Each number is 50 + 12 x the weight over its row's rms, rounded and kept within 0 to 99. Layers, rows and columns count from 0. The size before them is the row's rms in percent of the matrix's.

# q: layer 5 attention query, 96x96, rms 0.0916, rows 34-70, columns 48-95
# k: layer 5 attention key, 96x96, rms 0.089, rows 34-70, columns 48-95
# v: layer 5 attention value, 96x96, rms 0.079, rows 32-63, columns 48-95
# o: layer 5 attention output (transposed), 96x96, rms 0.0835, rows 32-63, columns 48-95
q34 102:70 57 64 55 42 44 58 38 55 68 36 38 57 60 53 38 66 28 37 47 71 31 41 51 64 60 26 36 58 74 49 35 60 49 46 47 64 72 23 46 84 68 52 56 54 45 38 53
k34 098:39 47 37 33 45 51 80 58 24 35 51 74 54 55 55 43 32 45 39 47 41 46 55 42 36 56 59 60 48 41 31 44 70 59 59 41 58 34 44 40 51 52 52 62 38 44 28 26
q35 121:26 53 56 57 60 51 36 42 71 52 63 33 57 46 38 56 38 55 62 61 42 50 49 46 57 63 47 54 48 52 71 70 46 38 39 44 30 59 52 59 55 43 79 63 72 45 69 58
k35 096:56 43 56 47 45 51 40 47 39 52 42 42 42 61 29 43 72 47 50 48 57 62 18 54 65 66 42 52 38 64 54 53 49 41 56 45 42 67 49 40 34 68 40 19 30 61 48 57
q36 096:71 32 43 54 45 59 69 55 30 27 19 67 33 45 52 52 42 44 40 38 40 38 51 44 34 59 65 73 61 49 31 52 47 59 46 42 59 35 65 52 50 54 29 45 29 63 26 43
k36 091:29 55 38 38 57 63 71 76 55 39 40 51 67 41 71 62 41 36 73 68 45 38 61 45 45 30 51 57 58 35 41 36 60 63 40 64 51 30 40 51 37 45 53 71 61 38 59 39
q37 100:70 53 56 49 39 50 64 42 55 67 42 54 53 71 50 29 57 35 41 45 64 46 38 59 63 55 37 33 65 59 37 40 47 51 47 43 58 55 25 34 75 66 50 61 50 49 45 47
k37 096:40 33 26 31 52 57 76 66 24 41 36 66 57 63 58 57 53 35 42 51 54 41 43 49 33 54 57 58 43 50 44 50 57 60 55 45 59 34 46 38 51 68 43 43 38 60 33 19
q38 087:24 58 62 48 57 47 34 56 45 54 55 60 68 31 58 69 47 74 58 66 52 47 65 55 42 57 49 58 37 36 64 41 66 53 56 45 35 59 65 55 38 47 63 55 57 56 50 50
k38 078:51 48 60 54 44 52 13 44 51 61 64 19 37 55 38 39 52 59 72 53 54 55 51 40 57 48 46 46 53 49 65 62 36 44 62 62 40 67 43 63 50 33 62 45 67 55 62 64
q39 092:55 44 39 49 45 38 74 43 29 29 43 70 26 34 48 57 47 57 41 40 32 54 57 48 31 31 52 56 52 55 57 38 39 53 40 37 56 39 54 55 51 64 35 23 38 65 38 30
k39 097:44 49 33 47 54 59 73 42 39 31 49 49 58 45 74 40 38 49 46 48 44 51 61 37 37 44 56 52 69 28 37 30 70 64 53 35 60 36 39 53 57 49 45 62 42 42 36 50
q40 088:62 34 39 42 28 48 51 43 51 52 33 42 45 56 50 50 59 38 40 41 81 59 35 58 54 61 49 42 67 64 39 56 45 53 44 60 45 60 37 47 66 62 27 51 44 34 56 47
k40 085:26 41 52 53 55 32 60 60 55 38 56 57 47 46 38 58 49 26 31 49 31 60 59 52 40 54 44 61 45 56 45 51 54 54 42 23 53 36 28 36 43 68 35 42 56 45 44 44
q41 096:45 62 66 45 45 47 34 53 71 77 65 52 54 53 50 38 48 53 72 41 77 52 52 51 51 62 42 38 60 48 49 61 61 46 66 82 36 65 31 44 47 43 64 71 60 40 54 71
k41 089:61 54 68 54 45 42 07 52 53 62 46 46 38 48 39 41 54 63 52 40 55 57 42 53 65 58 55 47 38 50 61 54 40 35 50 57 45 65 66 49 51 47 58 45 47 55 71 63
q42 103:45 51 53 40 64 55 42 54 42 57 55 41 41 49 57 39 49 36 59 24 43 37 46 48 52 42 65 32 68 70 50 38 41 27 65 66 47 47 37 59 34 21 49 19 55 41 51 54
k42 093:50 65 66 66 57 36 27 57 65 67 60 69 41 53 58 59 48 76 35 70 57 70 62 66 61 59 31 57 39 37 73 63 29 46 47 77 48 46 70 42 48 46 59 50 66 42 72 49
q43 092:59 40 53 49 35 59 59 36 45 39 45 47 52 34 52 60 55 35 42 80 34 51 55 31 51 58 60 77 31 55 51 64 49 44 54 39 47 54 66 51 62 42 59 40 45 48 37 49
k43 087:36 47 24 36 51 61 78 65 56 51 36 38 56 60 62 67 45 22 60 55 49 30 53 50 22 46 59 49 51 41 39 59 62 54 52 57 42 50 19 40 45 54 53 66 54 36 61 44
q44 085:76 44 32 63 56 55 56 32 33 43 46 38 48 30 52 44 49 37 53 61 58 43 59 30 42 45 43 53 51 51 55 31 73 58 63 30 70 46 58 59 29 56 35 51 37 35 38 47
k44 106:47 40 55 56 49 49 70 55 35 48 51 55 47 46 21 51 41 38 50 59 44 43 35 49 33 49 64 68 43 40 20 36 63 62 45 64 61 43 45 50 45 45 43 73 52 47 51 25
q45 110:65 63 68 53 37 49 64 44 47 54 32 57 68 60 58 39 48 47 41 52 61 53 44 67 58 56 48 50 27 53 51 37 63 57 48 38 50 57 26 34 44 66 30 66 39 50 45 58
k45 083:49 46 55 36 35 41 69 56 23 50 59 58 51 57 33 36 51 42 56 73 32 64 27 49 39 65 48 57 49 37 50 30 53 57 55 36 68 61 48 64 50 69 57 55 34 44 48 33
q46 101:43 70 53 40 27 59 52 39 32 26 47 51 42 43 64 73 50 40 41 61 27 58 59 68 50 81 53 36 71 41 58 69 48 48 58 29 58 59 63 55 61 22 62 52 48 62 57 48
k46 121:28 52 46 44 55 40 83 51 44 52 46 58 65 44 64 38 46 34 57 52 54 55 43 30 60 33 41 56 54 48 55 47 48 75 42 31 44 54 23 42 46 53 49 48 53 62 50 44
q47 106:72 43 42 65 43 42 60 35 53 55 12 50 35 72 31 43 44 50 22 42 54 47 63 22 48 52 52 51 42 76 56 54 52 53 45 26 56 38 59 38 39 53 46 67 34 69 52 32
k47 079:52 52 43 49 44 47 61 79 32 32 42 54 64 54 62 49 46 37 48 71 52 52 36 51 46 47 50 80 49 42 34 49 63 36 67 46 70 48 46 54 53 56 54 47 54 64 36 47
q48 117:51 67 29 31 36 48 54 41 41 30 45 45 60 56 24 41 49 40 30 44 53 64 31 67 39 38 49 45 53 53 41 41 54 60 57 39 54 45 52 36 53 72 36 58 31 42 58 44
k48 086:66 43 51 43 24 54 64 50 37 47 52 51 61 56 46 60 35 52 59 81 43 63 60 42 64 44 39 72 46 52 48 54 44 73 56 50 59 52 43 59 62 48 67 60 67 43 74 46
q49 094:45 36 44 46 39 53 45 60 59 56 56 59 36 65 40 68 64 37 57 65 45 47 50 28 39 42 60 63 54 59 35 46 54 39 62 67 54 38 53 78 34 52 66 49 63 37 28 41
k49 116:36 76 53 73 55 65 36 54 69 58 40 41 47 53 51 56 58 66 57 44 58 79 56 47 53 55 44 47 36 58 50 72 38 48 52 43 15 47 55 55 52 54 43 49 50 49 54 74
q50 090:41 44 59 45 25 41 44 67 56 37 41 57 44 55 40 62 60 66 71 44 60 55 40 43 51 70 60 42 57 52 42 34 56 60 58 67 55 51 35 39 46 63 33 57 24 62 62 38
k50 122:58 58 44 76 41 48 47 43 45 52 32 46 37 64 29 50 62 49 57 68 52 52 63 50 63 50 72 46 42 32 70 53 40 35 52 60 51 49 68 42 58 38 44 40 40 59 60 72
q51 116:62 38 72 53 30 31 46 39 53 49 58 68 68 41 48 58 63 47 51 41 38 69 52 47 58 30 41 56 53 61 75 53 61 40 51 53 51 44 43 65 57 57 75 38 59 32 56 54
k51 087:63 65 42 67 65 43 43 39 45 38 67 75 34 34 58 62 44 68 54 61 53 60 39 44 68 56 45 52 48 47 34 65 55 59 47 53 56 68 51 44 83 61 56 48 45 41 61 43
q52 142:46 57 70 45 30 57 33 34 74 64 50 50 62 45 44 49 55 59 53 42 60 59 46 64 59 66 44 38 33 55 55 62 44 49 65 53 40 63 43 55 46 46 62 68 71 41 58 77
k52 049:41 65 48 61 44 45 32 63 25 61 42 64 25 70 40 31 34 50 26 59 39 74 43 41 65 75 74 74 43 50 47 67 57 50 37 51 34 70 59 60 54 38 42 41 55 55 44 40
q53 086:22 55 51 57 64 54 54 60 45 62 64 45 53 49 28 42 46 61 54 25 61 55 37 54 50 26 47 47 49 55 55 34 39 42 67 67 37 48 35 54 51 72 66 56 25 47 48 48
k53 210:55 33 34 47 58 51 83 49 33 36 45 55 52 53 65 46 39 49 35 46 49 45 61 46 26 44 44 63 62 41 31 23 65 65 51 31 65 32 48 50 45 54 41 52 39 39 42 40
q54 091:37 62 58 36 65 54 38 61 67 54 86 27 59 54 50 45 56 51 69 59 46 67 43 51 48 40 31 46 56 49 54 62 57 57 34 42 40 50 54 53 51 40 59 54 55 48 50 71
k54 208:43 38 41 42 44 50 96 49 29 41 44 61 60 44 52 54 45 29 43 51 38 42 47 43 35 38 46 57 57 51 41 31 59 67 50 31 59 37 36 52 49 56 47 53 38 49 30 26
q55 215:60 38 36 53 49 32 77 35 27 35 30 65 49 54 63 59 58 33 32 53 50 30 53 41 34 62 48 53 55 47 34 34 47 60 41 35 65 33 50 51 53 64 35 52 52 59 36 38
k55 050:48 63 75 71 56 45 49 41 58 83 60 36 48 43 54 38 63 53 45 49 44 64 29 56 56 48 46 38 58 46 41 40 35 32 53 55 28 66 59 60 42 50 57 32 61 44 53 50
q56 101:65 35 48 71 60 56 40 51 55 63 51 63 44 64 54 85 39 57 61 38 27 56 74 56 55 38 45 46 59 36 58 51 74 34 53 73 66 59 59 39 39 21 38 43 53 50 41 52
k56 098:55 64 61 36 68 64 66 46 51 49 52 64 33 34 55 38 54 33 75 61 42 27 53 50 53 59 46 41 52 56 45 42 54 38 48 42 48 34 36 51 62 37 54 64 69 60 32 37
q57 097:47 58 60 45 37 64 62 65 56 41 44 45 23 40 55 44 56 53 48 41 46 43 54 54 73 62 35 61 47 77 51 47 50 48 67 64 37 66 43 60 40 52 57 47 31 74 45 51
k57 103:34 24 50 34 57 64 49 71 40 41 44 65 58 57 44 51 41 71 45 33 39 64 52 65 60 62 61 39 58 29 42 56 58 42 36 50 39 48 55 45 45 45 59 46 50 58 58 59
q58 101:69 51 64 41 32 65 53 34 42 59 59 44 44 44 60 44 64 43 48 54 44 39 39 52 68 24 30 60 47 61 43 49 56 59 48 54 29 76 48 68 91 28 74 55 46 49 51 47
k58 103:47 40 35 46 66 42 44 67 50 47 74 55 45 39 44 49 16 47 41 69 70 88 63 36 28 33 58 45 40 38 58 47 74 45 64 40 48 65 62 57 32 42 47 53 38 59 31 62
q59 094:50 59 48 47 29 55 56 58 44 57 47 44 62 55 49 53 74 50 40 72 50 67 46 45 51 49 60 53 51 35 45 78 35 35 73 52 46 51 46 49 60 23 47 61 62 27 64 46
k59 098:52 77 55 49 42 61 54 54 62 62 55 55 60 58 56 69 22 43 72 71 40 44 61 59 48 64 36 58 53 58 50 49 35 54 52 41 54 42 38 68 44 68 38 62 34 65 46 60
q60 099:42 60 20 45 45 59 61 49 12 50 38 55 34 57 53 41 62 45 48 60 48 62 43 50 53 56 37 42 59 32 37 37 52 65 46 59 66 52 48 57 48 63 40 61 51 68 57 37
k60 101:46 32 73 50 57 49 24 51 73 57 60 51 57 47 52 53 44 61 58 42 34 71 42 55 61 31 53 46 49 39 70 54 32 38 47 52 29 62 60 68 55 45 60 39 24 59 45 70
q61 095:59 40 49 46 65 50 46 50 55 68 60 60 43 08 43 59 46 27 44 45 53 37 50 35 44 40 30 64 48 53 61 52 58 48 47 40 51 79 54 46 57 47 69 62 30 49 30 38
k61 099:60 67 38 42 50 66 28 42 30 34 59 36 47 48 40 40 27 56 53 38 39 55 60 49 40 47 64 49 66 47 54 46 66 50 49 84 48 36 57 44 42 39 23 52 67 54 56 66
q62 108:31 76 72 38 26 43 43 36 40 64 76 52 66 53 47 57 52 53 67 60 62 40 49 32 64 67 36 61 35 65 55 47 47 53 69 67 42 38 49 70 55 44 63 67 61 51 60 41
k62 101:53 32 41 60 43 54 73 53 35 46 41 73 52 56 41 35 37 26 45 44 47 38 45 44 43 34 55 66 56 50 25 48 66 37 79 35 57 57 37 54 34 60 42 45 25 49 32 44
q63 097:55 64 55 63 54 54 47 35 44 35 67 43 51 27 56 41 73 54 71 57 46 37 52 37 52 53 43 58 52 63 59 29 57 58 56 46 78 34 70 46 51 55 55 13 54 44 53 43
k63 102:37 43 54 47 34 41 54 50 33 36 60 67 51 54 42 48 34 55 27 37 28 53 61 56 39 54 73 30 42 60 38 58 58 53 52 55 40 34 45 51 47 42 44 68 58 45 59 19
v32 109:48 57 45 37 62 58 54 38 65 47 45 53 27 64 50 47 45 47 59 70 54 48 66 27 58 51 60 44 59 48 44 78 45 49 48 35 48 64 36 19 42 34 67 49 48 61 70 51
o32 107:61 38 45 52 78 59 99 57 36 60 45 40 36 50 57 49 43 45 40 57 44 57 41 33 47 65 65 38 37 52 37 70 46 31 69 56 64 45 47 61 50 47 49 68 47 60 92 42
v33 101:45 55 57 58 43 78 57 51 57 46 68 59 27 26 39 26 35 44 52 66 40 54 50 63 39 27 47 59 45 36 60 58 63 59 58 58 39 54 47 55 48 38 41 53 47 40 48 29
o33 100:53 70 45 52 46 61 91 61 78 45 19 32 54 45 53 47 37 49 47 48 51 45 41 50 35 47 35 16 47 53 49 43 42 46 48 39 36 48 56 45 55 35 39 72 33 44 33 53
v34 109:40 36 46 63 38 55 57 50 65 45 49 64 38 34 66 60 42 54 29 61 39 51 67 71 47 33 23 75 43 40 59 35 52 43 44 48 53 34 66 34 55 55 58 70 47 48 43 37
o34 085:50 72 49 50 41 47 70 53 51 48 51 51 52 43 53 54 46 67 43 69 37 45 48 47 65 54 19 51 42 48 57 59 48 56 62 24 25 43 52 48 46 41 66 62 41 43 24 39
v35 103:69 57 43 79 49 59 49 52 49 37 58 46 34 38 56 53 27 57 59 42 51 60 70 43 52 52 42 38 71 55 40 69 43 35 66 52 46 68 44 66 34 50 61 64 54 32 47 50
o35 106:53 39 54 73 46 42 50 49 53 48 54 35 47 48 48 31 39 53 53 66 40 51 37 57 68 71 38 30 57 40 35 56 50 51 49 57 71 55 55 43 37 28 36 49 29 38 70 75
v36 104:41 49 58 47 43 67 51 58 54 51 52 55 29 82 30 61 43 51 26 62 39 44 47 44 61 67 55 46 61 38 34 62 54 18 65 58 55 58 39 39 47 35 50 74 41 50 62 50
o36 102:39 41 35 55 55 52 83 58 57 41 54 50 42 55 42 58 58 64 68 51 44 46 49 58 66 42 40 39 70 47 44 55 50 34 31 53 58 43 58 62 65 47 44 45 47 58 67 59
v37 113:42 52 42 63 60 52 55 77 49 53 40 48 49 63 46 54 44 59 62 48 54 48 40 62 46 50 40 62 74 38 47 67 30 49 43 59 53 50 56 22 41 49 33 35 51 58 36 65
o37 101:50 60 38 60 43 43 81 50 23 34 58 38 46 67 40 52 56 63 46 41 34 43 69 50 56 55 59 48 67 35 38 56 54 62 50 60 52 56 52 57 55 47 71 42 36 69 57 54
v38 097:44 36 49 51 52 48 48 47 54 43 24 53 64 54 57 77 49 32 52 43 43 40 56 65 54 57 61 53 50 39 53 59 40 45 76 69 65 51 48 61 50 41 32 42 62 56 63 57
o38 098:48 60 61 60 49 38 78 47 33 26 39 35 52 51 40 63 62 34 58 63 46 44 58 53 74 51 20 62 52 42 57 49 56 53 60 36 53 71 60 21 68 59 38 50 58 69 60 50
v39 088:59 40 57 69 48 57 51 44 53 52 28 56 43 61 40 56 55 38 35 42 57 32 35 48 42 80 47 58 39 66 58 52 66 35 56 61 61 45 52 57 46 39 38 31 63 35 50 47
o39 088:36 47 48 43 46 54 89 46 53 47 27 26 65 43 53 43 64 56 40 49 72 61 65 60 52 46 32 61 60 42 38 25 65 48 40 66 46 65 40 56 71 53 50 41 26 45 56 61
v40 095:34 49 48 44 47 43 51 28 41 44 38 35 45 28 43 44 66 39 60 35 71 47 32 60 61 66 62 66 49 74 28 43 55 63 62 50 39 60 45 55 44 63 56 23 37 62 63 60
o40 093:45 57 60 53 42 37 39 56 51 61 57 39 49 33 38 51 61 48 56 38 52 60 56 64 47 56 61 48 42 51 58 52 73 67 66 64 60 49 58 60 55 46 65 22 47 40 84 46
v41 107:39 35 59 69 38 33 48 68 46 65 33 54 62 63 60 76 52 39 29 41 60 62 27 56 39 60 42 61 42 78 49 55 41 51 76 62 36 51 42 42 63 53 31 48 62 46 53 43
o41 113:25 44 64 51 45 54 72 51 45 41 17 31 68 47 68 53 56 58 50 46 66 54 43 78 64 57 08 59 58 31 49 48 56 47 45 45 54 59 45 33 61 50 57 57 48 61 51 44
v42 109:34 43 37 58 54 61 46 62 45 53 73 55 35 68 49 36 70 50 33 27 43 77 35 58 44 66 61 54 46 39 42 45 54 46 81 28 39 62 49 55 71 61 43 47 31 52 42 34
o42 106:37 28 46 45 43 52 27 44 50 44 45 66 43 67 31 61 44 52 49 38 30 52 52 63 41 46 99 35 65 58 52 45 53 44 41 55 66 64 60 63 58 53 57 40 37 42 52 50
v43 090:56 54 61 37 46 57 46 61 59 41 40 61 39 36 28 74 66 45 40 32 46 46 39 62 58 48 44 60 13 64 48 37 43 46 39 38 50 45 63 58 38 56 53 23 26 22 57 43
o43 086:52 61 56 32 52 54 43 34 64 48 34 45 53 29 54 49 44 38 28 47 41 51 49 71 36 68 70 60 28 56 45 41 40 34 42 34 52 52 39 48 65 40 56 53 36 51 50 40
v44 098:56 56 12 35 50 44 42 63 55 33 42 36 46 34 42 42 67 59 42 68 49 44 43 35 50 41 56 44 43 43 55 44 67 66 43 35 44 46 50 56 40 38 59 37 61 80 44 65
o44 096:57 47 48 56 36 29 32 61 46 63 62 55 46 63 31 39 60 59 42 59 52 44 43 26 36 58 79 52 57 46 49 53 62 50 39 36 60 44 50 50 49 51 43 45 38 46 59 33
v45 102:33 34 38 43 43 58 48 48 52 71 54 61 51 62 44 66 39 49 41 54 53 53 50 18 34 68 62 43 55 50 44 55 42 62 43 41 34 43 40 33 68 48 20 32 36 45 65 59
o45 097:29 26 41 32 37 43 59 56 33 51 71 54 44 73 46 54 61 50 36 53 63 63 54 48 31 52 55 60 61 49 62 54 41 31 45 55 78 40 40 61 54 72 49 60 50 84 45 30
v46 110:40 55 50 73 46 34 55 44 36 39 46 60 41 17 71 60 43 61 47 59 35 59 58 68 53 54 43 55 72 17 47 47 32 47 43 66 49 50 55 48 42 57 56 77 44 46 61 47
o46 097:40 73 52 59 56 51 57 45 54 60 42 21 47 51 47 56 43 51 54 51 52 44 50 49 53 57 16 44 24 32 55 58 59 45 56 41 29 38 65 48 51 40 51 53 58 39 38 56
v47 103:58 48 54 32 69 60 51 66 53 55 69 58 32 45 40 52 23 35 54 50 37 64 39 38 59 40 37 70 67 53 50 55 49 48 69 57 22 69 52 56 37 47 57 71 42 29 53 46
o47 105:43 63 45 51 48 67 81 36 74 45 29 44 33 45 41 41 60 64 51 46 64 48 26 60 57 50 45 27 57 61 35 50 37 64 54 28 54 29 51 50 43 51 32 59 42 61 42 57
v48 106:44 58 50 49 48 59 53 48 58 61 66 63 37 39 61 33 46 43 51 58 43 53 46 20 53 52 39 31 70 51 48 40 39 39 61 50 51 41 36 30 46 37 49 54 43 67 38 50
o48 111:53 29 27 46 66 43 70 50 63 61 44 73 48 46 58 43 47 57 74 40 46 37 48 31 52 45 56 51 60 39 64 39 56 46 56 66 38 39 40 62 25 58 48 43 61 71 39 56
v49 102:50 37 47 49 18 37 48 38 36 38 48 29 52 57 30 53 60 37 55 46 53 71 50 48 56 55 44 32 30 63 50 37 58 48 38 55 44 55 59 86 58 56 81 40 57 48 52 47
o49 103:54 30 51 35 26 40 35 43 59 60 53 44 53 47 46 67 57 39 45 43 46 62 60 59 54 35 66 61 65 72 44 60 60 47 42 65 55 71 66 68 37 49 49 53 44 26 52 49
v50 105:55 43 31 49 79 60 50 51 41 35 61 52 57 65 47 56 47 60 33 47 76 46 42 77 52 56 64 52 56 47 50 55 53 52 65 36 58 41 42 25 40 73 31 50 41 45 51 63
o50 110:37 36 52 63 58 49 50 35 43 54 61 34 64 63 42 53 53 57 28 50 53 48 45 67 58 75 93 40 37 49 47 50 45 89 32 65 56 36 44 45 63 48 41 42 48 54 64 47
v51 099:70 71 44 45 55 58 43 80 39 49 47 52 66 58 53 50 33 65 58 49 45 64 42 55 43 53 49 56 51 38 26 55 66 40 74 46 57 51 45 66 55 42 44 86 40 32 38 61
o51 104:40 48 43 49 63 61 31 50 50 45 36 38 53 51 45 42 49 64 64 32 62 45 24 65 60 56 42 29 49 37 33 59 58 67 40 41 58 36 28 22 41 47 31 52 60 38 44 49
v52 100:41 48 27 47 47 63 47 56 64 49 67 50 56 47 41 32 46 47 41 62 59 41 59 27 30 53 67 67 32 25 51 61 79 50 53 44 50 52 57 20 55 43 27 66 30 30 35 43
o52 090:52 53 35 60 46 55 57 54 49 49 30 35 71 50 56 33 42 72 48 37 49 61 21 52 53 65 36 33 35 55 39 46 49 60 48 55 43 52 32 47 43 63 40 51 57 58 38 41
v53 098:60 54 50 71 38 35 43 60 56 50 45 50 71 52 36 57 47 37 72 38 48 49 33 64 19 39 44 60 45 32 45 29 71 56 45 41 52 43 45 35 47 56 22 41 67 36 41 43
o53 103:36 70 46 38 44 30 09 71 51 59 30 35 54 63 65 38 34 52 48 49 58 44 61 60 45 54 45 43 52 40 40 47 42 71 27 56 31 68 51 37 43 66 45 58 61 51 41 56
v54 095:65 59 65 69 44 46 59 66 34 58 38 38 41 41 56 67 42 53 39 68 52 64 30 58 68 59 50 40 28 51 63 31 41 49 58 63 63 49 57 65 51 67 44 48 62 41 71 33
o54 093:34 57 68 61 47 53 79 42 60 25 55 47 55 41 36 63 65 31 50 50 25 55 65 70 55 46 42 52 49 58 51 62 53 32 36 62 46 47 58 37 63 54 41 62 24 36 50 67
v55 105:45 53 51 57 60 60 56 41 77 51 54 41 72 48 54 70 34 50 60 54 29 33 72 59 55 69 37 66 49 45 59 69 75 60 55 53 38 44 60 60 70 28 49 62 62 41 45 49
o55 104:40 61 58 35 48 55 80 41 57 59 55 40 51 51 47 48 54 40 63 36 56 34 47 55 57 50 21 53 41 54 49 51 56 47 64 31 33 39 47 58 44 51 46 48 74 48 39 56
v56 102:72 42 36 63 63 52 52 58 44 22 26 54 43 52 66 57 46 59 63 54 39 40 55 71 64 25 26 38 46 57 61 47 46 71 39 24 68 41 41 40 62 56 57 30 70 45 56 50
o56 112:52 61 54 45 52 57 55 40 45 40 56 47 39 63 61 53 55 50 53 53 44 29 65 42 62 68 35 51 34 49 43 50 59 55 32 47 50 46 52 53 50 25 43 62 48 47 33 47
v57 095:47 48 55 53 58 67 41 59 32 41 43 50 48 43 40 70 46 52 31 48 45 42 41 86 46 60 62 36 27 56 37 71 51 34 38 49 57 26 68 38 61 58 35 51 39 39 55 57
o57 099:57 50 44 52 44 43 37 36 43 54 42 70 41 39 27 51 43 47 36 39 64 63 56 66 48 44 58 42 36 51 53 48 53 52 36 57 35 62 52 35 72 63 67 38 50 50 62 62
v58 091:65 72 35 62 56 39 53 57 63 56 56 44 54 32 27 29 57 38 40 54 52 41 71 48 58 53 38 59 60 42 53 41 65 49 72 58 53 65 47 43 49 63 55 56 31 49 51 22
o58 082:39 76 32 54 54 48 74 51 62 57 37 39 54 32 49 33 48 57 51 36 19 58 51 53 64 61 43 50 47 57 63 42 43 46 52 33 48 54 53 51 50 70 64 31 31 52 54 55
v59 109:43 40 37 32 55 44 51 66 74 40 37 25 46 69 32 42 50 34 62 46 51 38 42 39 32 82 74 57 42 56 38 52 55 52 37 54 50 63 30 75 51 43 42 43 79 49 70 59
o59 102:29 49 43 47 48 40 58 49 38 53 37 39 58 70 55 43 50 63 55 40 61 64 58 48 42 47 36 39 66 57 29 52 31 53 37 74 75 54 52 52 58 62 30 43 55 55 71 51
v60 094:37 32 33 75 59 42 51 33 60 62 68 43 19 40 66 36 45 51 57 76 37 64 56 22 38 60 24 43 52 40 40 48 61 33 46 43 45 67 52 49 52 29 64 55 44 54 57 67
o60 096:52 54 34 77 38 62 52 56 42 83 60 49 28 50 23 43 39 53 49 49 59 45 54 26 52 52 58 62 47 46 40 67 41 36 58 55 44 59 61 61 34 29 45 41 33 56 45 45
v61 105:62 40 56 58 64 68 37 62 48 50 26 63 72 59 43 70 56 46 62 48 48 47 49 58 36 49 55 50 45 53 31 48 66 43 66 44 29 44 47 59 48 34 60 77 42 44 45 55
o61 105:46 37 46 41 52 57 26 54 52 40 40 47 54 57 54 32 53 69 55 38 62 36 21 65 57 44 24 38 50 51 27 53 69 49 64 36 67 29 56 37 64 50 33 67 40 40 58 68
v62 095:53 49 45 48 37 29 56 52 45 50 55 58 50 46 67 39 39 73 76 52 58 60 70 22 40 43 50 40 49 46 55 52 46 65 45 53 53 56 62 34 40 48 67 66 63 84 50 72
o62 096:57 44 41 64 52 60 19 52 38 51 70 69 51 47 59 46 39 51 71 47 38 56 62 09 55 30 64 54 39 43 39 65 54 41 65 53 67 44 79 63 40 53 49 68 53 42 51 48
v63 090:36 59 32 50 30 71 55 34 40 31 51 44 52 78 51 83 73 53 38 88 41 36 55 62 50 55 42 68 49 58 56 69 32 58 45 32 46 59 51 58 66 76 42 52 59 43 63 64
o63 093:56 35 54 48 34 44 66 48 46 48 61 50 33 63 53 60 81 50 52 58 34 70 80 58 78 55 32 53 44 43 48 64 44 45 29 38 60 58 74 60 76 26 61 51 52 51 53 54
q64 077:40 71 43 67 32 59 49 35 65 53 55 61 54 49 35 51 69 50 62 63 34 73 41 59 74 57 49 38 28 52 52 51 53 56 45 53 68 59 55 40 43 51 65 49 36 41 41 43
k64 082:39 41 73 43 32 39 52 46 39 78 46 60 54 73 48 33 77 43 36 41 54 44 35 50 47 70 40 74 69 66 35 70 61 42 63 45 59 52 46 63 58 46 55 47 62 40 55 57
q65 083:36 43 48 40 69 34 51 48 62 35 54 49 61 59 35 55 31 71 43 50 19 58 48 48 39 51 57 61 54 35 63 67 57 31 64 49 37 61 49 48 43 31 62 53 64 74 60 61
k65 074:55 44 62 73 58 35 46 61 58 51 33 52 55 30 65 64 42 52 51 40 34 56 55 45 24 44 33 64 30 50 56 60 46 29 34 40 54 51 62 51 61 71 46 49 28 55 64 45
q66 084:77 46 41 52 30 72 52 50 45 61 37 53 44 42 57 55 53 50 55 56 75 30 54 37 43 43 63 48 46 41 43 40 47 70 52 60 56 35 53 48 62 59 56 36 40 42 34 26
k66 080:29 52 48 31 37 49 54 56 32 48 63 35 48 75 45 34 46 50 27 51 63 61 17 62 68 56 59 67 69 47 28 48 41 58 56 58 49 58 36 40 42 59 44 49 51 27 62 71
q67 076:67 57 45 50 37 69 52 28 51 73 43 79 49 53 56 33 57 49 57 46 59 59 32 54 71 54 43 18 30 46 54 62 46 54 61 72 49 74 45 37 47 51 58 49 50 44 35 55
k67 080:44 45 60 59 39 37 55 39 49 52 48 44 62 44 55 54 72 62 54 30 29 46 56 45 22 52 44 62 38 68 32 35 68 59 63 44 57 48 34 70 45 64 46 60 49 48 49 37
q68 080:32 38 50 53 44 51 63 60 56 42 42 38 47 52 46 62 30 47 45 52 55 45 77 48 22 39 42 75 38 41 55 37 56 47 39 40 40 41 66 57 44 43 45 43 54 56 56 30
k68 092:48 50 37 52 56 59 46 67 36 56 47 44 54 60 35 24 44 52 43 69 82 54 25 60 64 53 59 47 39 66 35 44 63 60 43 57 46 54 49 29 38 51 59 53 49 51 61 48
q69 087:66 37 61 68 23 44 66 32 33 50 21 58 50 63 72 47 68 38 45 35 52 49 45 49 49 36 47 28 31 62 51 39 48 54 50 55 62 55 49 40 71 48 36 36 44 50 34 38
k69 084:49 60 41 47 37 66 60 83 41 59 70 48 53 61 47 43 45 46 36 54 66 33 35 51 35 68 60 64 44 38 37 46 50 52 67 55 61 44 29 43 27 57 51 69 38 27 36 44
q70 104:59 36 42 71 30 44 64 51 39 30 35 61 45 51 67 63 71 40 31 41 25 46 75 37 58 36 60 65 42 56 46 55 48 53 35 38 62 41 68 56 58 43 53 37 48 42 43 36
k70 094:41 54 28 51 57 53 63 56 53 60 60 41 58 50 64 50 49 56 59 42 81 31 19 44 55 52 41 71 49 46 30 30 44 71 49 44 64 37 34 53 38 59 39 54 44 30 40 56